{"d_model": 320, "qk_norm": true, "init_std_qkv": 0.0283, "lr": 0.00359}
Each number is 128 + 32 x the weight over its row's rms, rounded and kept within 0 to 255. Layers, rows and columns count from 0. The size above them is the row's rms in percent of the matrix's.

# layer 5 MLP up, 1280x320, rms 0.0977, rows 538-557, columns 240-319
size [107 103  90  88 107 110  87 100 100  84 111 107 105 108  97 112  95 100 100  96]
[[145 142  91  96 139 179 157 186 101 116 150  93 116  53 161 185 105 137 122 185 110 175 192 165 190 129 165 199 113 171 151 104 186 148 106 141 151 143 106 112 112 115 157  98 170 132 112 126 117 183 159 102 150 216 121 122 118 112  77 126 109 149 102 204 133  92 128 136  75 129 148 128 135 159 111 112 170 168 140 158]
 [138 143 158 104 166 140  72 100  92 181 146 129 120 177 151  91 142 144 155 138 104 151 169 113 137 129  80 145  68 120 182 149  98 145 114  95 189 187 123 122 104  64 159 117 151 124 159 108 161 140 126  55 147 193 188 179 183 159 176 142 178  58 124  77 163 142 119 143 183 175 104  96 137  96 192 132 149 130 129 173]
 [118 122 174 146  97 160 130  97 135 121 134 136 125 105 132 121 150 147 143 132 123 108 127 137 159 155 118  99 118 131 127 159  70 118 106  69 109 138 135 125 125 170 168 116 169  92 138 174 126 122 125 141 136  82  86 125 158 149 115 177 153  98  95  94 133  59 119 117  59  44 107 114  87 114 143 114 119 158 111 173]
 [104 129 135 129 145  88 138 170  18  67 154  87 124 151 179 173 111 119 109 128 109 159 147 161  73 119 130 124 126 130 161 150 102 125  99 156 186  95  89 101 184 132 116 113 143 105 143 116 146  49 138 160 131 119 117  89  91  72 146 187 124 113 113 151 175 158 131 195 135 166 167 158 124 121 104  97 165 101 162 110]
 [154 146  76 173 136 119 124 109 153  94 184  90 192 118 192 162 145 117  93 183  65  98 153 118 115 143 144 147 148 145 170  72 105 106 107 156  96 130 131 153 136 162 186 116 103  99 117 137 103 110 161 102 121 152 180 163 135 150 163 119 133 130 120 130 112 129  70  81 147 118 111 156  88 182 119 150 135 127 148 123]
 [132 165 158 155  89 168 170 168 139 162  72 107  97 160  96  99 188 140 103 141 148 118  95  85 189 145 131  93  88 137 107 107 143 161 119 162 134 105 167 124 123 182 106  68 121 156 132 144 101 171 150 159 128 187 147 140 150  78 121 172  69 154 120 105 158 157 110  98 119 171 132 199 165 107 152 116  96 176 114 108]
 [126  82 131 103 176 118 134 125  18 141 155 176 133 128 119 126  97 144 119 125 133 135 184 143 113 138 137 175 149 122 158 138 107 168 160 185 113 111 151 139 123 195 117 139 110 103 145 125  79 168 122 132 174 144 112 182 152 108 149 157 101 108 154  69 162  75  98 150 147 161 116 109  21 124 147  99 143 168 178 170]
 [162  36 157 180 119 157 103 138 111 171 135 135 188 161 108 134  99 171  93  90 129  99 144  98 117 163 157 159  69 169 140 148 129 141 192 123 119 109 124 115 127  64  92 181 118 179 131 159 106 156  82  84 172 139 201 123 135 132 163 178 113 160  77 135 153  94 153 126 127 183 126 126 197 169 130 113 141 160  91 134]
 [108 151 210 133  91 115 142  62 120 132 128 130 126 171  92 145 137 105  81 168 115 116 141  74 153  84 152 151 130 156 155 153 127 111  85 155 159  81 175 111 144 201 131 154  89 117  53 141 154 152 178  85 104 142 139  90 128  82 173 114 155 100 222 141  66 131 197 120  90 213 134 118  85 126 120 134 149 169 173 152]
 [105 105 104 146 131 103 196 150  75  97  94 150 122 138 141 142  63  99 145 127 142 153 135 130 130 102 116 143 129 122 105 162 112 140 138 149 155  93 197  91  96  71 139 149 209 142 135 181 153 171 157  90 147 150  83 122 137 166 159  68 196 150 131 100 100 130 114 113 129  52  72 165  69  74 142 119  89 114 156 154]
 [128 132 144  75 111 119 100  80 129 148 147 114 141 133 124  25 122 121 100 116 106 185 110  32 102 155 127 149 114 157 162 150 101 116 108  80 160 159 128 123 105 107 146 113 130 134 111  73 115  84 106 142 108 130 115 176 126 119 119 122  86 141 115 120 127  99 103 139 121 164 157 171 161 164 116  50 182  90  97 175]
 [157 154 157 125 135 159 125 140 140 143 180  93 192 141 120 164 210 144 182 123 114 123 113 141 105 145 156 175 150 107 164 121 131 135 106 119 163 101  97 153 150 102 121 152 130 179 142 150 138 124 118  52  90  91 120 144 132 131 133  93 179  69 160 134 140 133 124  88 131 178 192 146  88 109 136 133 154  71 144 162]
 [116 114 170 101  78 154 166 151 163 145  86 141 130 155 115 129 148  97 123  82 161 183 124  75 112 156 154 166 112 110 111 125 167 142  75 144 158 100 113 116 113 147 124 100  73 101 107 140 116 158 117  85 140 122 114 161 113  95 117 130 217  69 140 103 140 163 117 135 129 159 136 148 101 121  66 123 147  44 129 102]
 [128 101 130 114  82 182 125 167  99 114 125 142 141 137 146 194  67 116 188 141 174 151 107  91  22  94 114 145 126 176  80  87  92 131 186 158 125 127 148 152 115 117 123 127 105  97  98 116 101 173 153 122 117 149 127 142 145 118 134  55  98 108 122 145 107 182 149 124 204 121 114 140  34 121 133  96 132 130 111 125]
 [212  53 163 139 116 140  93 158 182 135 127  66 131 134 127 146 152 143 148 138 107 152 199 141  76 154  96  90 189 117 145 124  96 140 138 216  67 115 123 140  95 120 144 173 131 150 121  85 144 124 115 113 181 119  68 220 105 105 164 145 123 132 143 129 198 173 132 133 108 145  89 130 142 161  94  93 162 140  77 179]
 [165 127 136 146 131 102 126 193 126 104 166  96 183 157 126 185 106 142 122 110 118 129 153  97 192 137 112 131 133  93 143 152  82 115  99 132 108 134 132  65  84 104 164 105 119 105 117  99 177 148 175  81 109 166  59 164  85 121 102 141  69  66 111 109 190 163 168 144 157 112 140 154  70 148 111 106  73 131 104 179]
 [138 107 131 137  97 143 140 137 166  64 104 137 149 163 197 143 131 164 142 103 122 109 145 111  84  73  61 159  73 120 107 159 105 135 166 131 149 156 132 188 177 112 124 133 104 187  93 143 133 140  56  35 119  96  91 133 135 105 136 178 113 128 165 110 157 154  72 116 116 138 146 134 128 123 130 104  90 149 129 136]
 [105 101 133 128 112 122 164 156  35 113  75 144 131 124  79 120  98 127 129 118 161 115 151 141  98 106 103 135 137 131 138 134 112 122 166 118 140 144 130 150 124 154  94 135 122 128  94 119 168  82  86 111  74 135 121 112 154 156 133  50 137 121  72 101 182 159 187 156 104 116  89  99 142 119 209 163 115 165  65 101]
 [139 147 103 139 118 161 171  85 139  95 151 130 158 173 112 126 119 120 148 152 117  99 170 124 122 101  80 131 169 143 189 160 146 117 135 162 147 139 105 172  90 140 182 104 162 154 136 132 156  91 169 119 128 134 114 154 173 127 134 105 166 113 150 144 142 122 128  81 135 115 147 129 160 158 157 113  89  66 120 158]
 [ 94 100 161 157 169 112 144 175  89  97  64 118 215  93 121  72 107 143 136 174 105 152 192  88 133 127 110 102 138 167  65 144 144 131 142 133 165 153 176 160 148 145 162 149 187  89  96 131 101  90  66 145 126 172 128 109 126 120 135  78 186  66 127 115 190 157  97 124 124 140  83 135  74 161  83  91 142  91  49 133]]
# layer 5 MLP down (transposed), 1280x320, rms 0.0898, rows 538-557, columns 240-319
size [108 110 104  98 113 101  93  94  95  92 107  95  85 110 102 109  95 104  97  96]
[[172 157 130 198 145 138 168 112 150  73 142 113 138 145  80 178 120 129 106 170 115 142  95 141  98 165 111 140 134 117  90 151  91 174 122 117 131 143 121 133 134 148 145  98 100 109 136 101 157 186 108 123 107 140 159 163 127  99  96  92 139  94 147 145 193  88 122 129 152 166  82 125 172 170 194 140 109 148 104 146]
 [198 183  85 165 123 109 132 174 139 138 178 105  88 115 131 118 160 153 139 131 137 124 118 145 162 162 124 119  96 106 105 162 121  52 136 123 151 121 145 117 173 143 123 145 139 123 161 147 117 118 135 167 127 118 103  90 151 149 111  86  97 126  91  92 156  90 125 143 115 130  52 188 107  94 152 161 139 157 164 125]
 [152 134 140 115  97 166 143 121 129 121 130  80 106 166 128 142 121  94 122  92 107 127 152 153  84 155 157 141 143 121 122 117 109 150 108 139 159 127  84  74 112 151 163  63 118 170 203 142 132 132 105 129 142  86 143 156  97  91 121 158 113 114 125 119 109 155 152  96 162 107  45  97 134 131 187 216 122 102  88 176]
 [161 128 110 148  82  96 149 110  72  45 173 137 123 144 127 152 124 107 145 143 160 133 147 124 110 126 116  90 108 112 117 123 172 125 131 136 121 151 118 159 100 141  94 123 141 106  94 171 126 129  77 148 167 151 151 138 110 138 162 112 130 175  74 176 101 128 103  80 106 190  90 124 125 119 133 122 135 131 153 144]
 [131 137 136  89 149 137  73 140 156 147 165 165 135 139 166 110 145 112 140 145  76 122 155 159  92 156 113 122 165  55 111 118 139 106 169  77 111 153  69 144 111  84 107 123 137 113 138 115 151 121 115 159 182  64 132 108 128 153 113 123 100 178 153 111 127  82 104  63 125 162 127  70  94 132 142  78 106 194 155 131]
 [134 135 145 116 112 126 145 151 124 151 139 140 101 128  71 152 172  90 129 160 125 125 132 151  92 101 138  90 124  45 157  92 116 110 152 131 115  96 114  60 110 115  84 131  86 145 136 149 169  91 127 167 143 138 149  80 120 186 104 122 103 183 120 103 119 123  66 113  86 125 170 115 168 163 107 217 102 181 184  89]
 [150 138 155 106 119  81 121 116 119 170 198 199 160 185 123 113 176  76 130  77 132 126 127 196 169 140  74 138  92 136 134 132 131 135  83 181 134 135 142 104  80  98 138  88 133 126 158 117  92 154  45 130 105 147 137 155 131 131  67 121 112 114 163 115 107 104 136 122  77  55  70 166 102 144 103 133 170 175 118 190]
 [178 104 131 151  25 136  60 128 121 108 180  83 180 116 123 152  97 101  96 151 103 157 189 163 111 106 129 156  88 187 139 130 123 149 153 130 157 108 104 138 117 176 120 146 110 118 146 118 140 117 147 119 121 119  97 124  82 151 166 108 159 147 118 140 142 171 157  75 114 108  97 114 141 185 145 148 196 147  93 123]
 [171 142 126  25 132 118 115  99 144  84 103  99 170 142 104 105 131 160  86 121 142  88 100 181 187 112 130 110 122  95 166 115  93 178 153  83 131 104 156 122 152 116  92 136  92 177 152 135  80 114 158 189 137 141 123 120 130 153 172  42  90 124 161 120 106 107 103  92 114 175  95 148 101 169 103 149  92 144 112 134]
 [100 138 124 149 134 180  93  49 134 138 141 158 163 134  98 114 128 125 152 109 138 170 177 123 113 137 160 175 185 132 113 121 137 128 169  88 140 163 151 195 145 202 122 137 124 162 176 114 120  99  64 140 180 118 187  92 132 129  78  72  98 165 132  97 123  99  66 109 125  91  98 143 178 160 155 127 141 136 145 151]
 [135 123 161 132  90  97 150 111 182 161 118 167 142  73  68 137 124 155 154  68 163 165 123 132 169  95 132 171 136 155 155 111  73 161 163 116 126 162 171 185 126  99 154 144 132 131 129 109  87 151 104 139  99 136 162 107 138 160 179 135  89 175 123  79 169 201 111 120  96  81  57 114 129 140  96  92  97 120  70 211]
 [145 133 127 123 117 116 121 123 180  96  89 142 127 133 124  47 116  60 112 134  98  62 123 109 134  91 102  65 178 112 164 156 100 167 116 105 102  86 130 100 127 116  83 158 146 116 155 148 137 212  97 134 152 108 152 136 138 118 138 164 118 169 109  99 162 174 103 138 106 141 119 131 146 109  94  97 127 103 116  93]
 [ 92 204 119 108 115 135 152 165 147 105 138 163 145 163 121 169  33 126 144 126 178 111  89  92 131 101  29 160  71  94  98 158 131 144 127 150 111 140 122  88 139 141 102 115 108  90 146 122 130 109 103  98 166 136 181 127 182 109 132 122  91  96 118 157 120 111 128 194 121 131  70 101 102 105 154 162  97 130 131 131]
 [ 98 130 212 120 138  76 133 102 170  90  90 106 129 191 162 124 102 145 188  68 122 117 151 143 131 126 106 127  67  95 168 101 100 118  81 128 123  74 118 138 171 123 110 140 166  92 104 164 123 177 157 126 144 120 152 127 152  57 131 121 147 179  52 147 124 173 120 148 182 174 107 117 132 158 126 137 141 119 141  82]
 [113 125  93 149 144 153 152 127 151 101 127 150 121  89 174  94 128  69 151 184  95 135 120  64 178 119 195 102  81 179  98 141 126 110 133  94 141 156 123 132  63 101 152 171  71 110 167 165  76 147 230 128 117 144 170 122 141 139 161 121 182 160  92 175 125  50 161 121 120 116 115 123 125  60 162 168 135  73 150 110]
 [208 150 134 180 135 147 131 108 114 152 116  98 134 108 130 134 128 136 111  21 130 146 174 132 169  97 120 135  96 108 137 120 100 151 123 125 154  89 125 144 123  44  86  78 144 112 113 108 198 151  95 129 107 168 121 137 104 174 130  83  95  93 114 104 137 102 118 168 149 185 152  75  88 142 178  62  83 115 174  63]
 [149 139 131 173 112 158 140 111 200 143 101 163 129 141  99 129 116 124 203  65 142 158  95 160 167 141  88 131 136  87 114 138 197 133  66 135 125  93 123 120 124 152 135 110 108 141 143 133 168 126 110 180  78 132 138 114  83 216 159 133 158 184  63  71 125 148 107 129 126  88 141 110 157  85 126  84  66 140 144 140]
 [168 126 115  86 124 170 118 152 142 178  91 186  75 158 127 142  86 120 164 103 162 132 157 212  30  88 117 142 108 145 117  82  93 122 128 150 110 102 131  81 132 144 151 161 136  73 184 135 171 138  68 113  77 105 167 149 141 134 143 108 162 122 131  88 184  97 140 161 135 171 120 111 171 157 150 151  99 145 129 104]
 [137  89  95  63 155 127 163 173 134  79 119 101 135 139 119 113  62 118 101 143 146 102 108 152 145 159 119 203  98 105 115 160 137 141 105 115 138  74  76 146 145 144 100 156 111 115 148 117 127 114  93 127 115 109 105 136 120 124 101 108 109 126  74 131 162 178 112  61 154 153  65 159 109 178  83 146 153 129 132  97]
 [115 127 181 120 181 127 120 120 140 192 112  73 155 130 119 122 116 108 149 111 136 143 130 170 112 145 125 109 126 124 107 109 119  77  61 149 157 128 126 169 134 109  75  57  87 118  93 139 122 118 120 143  99 141 167 132 118 139 117 127  98  83 129 130 142 142  83  58  79 110 214 130 105 105  91  82 114 110 166 118]]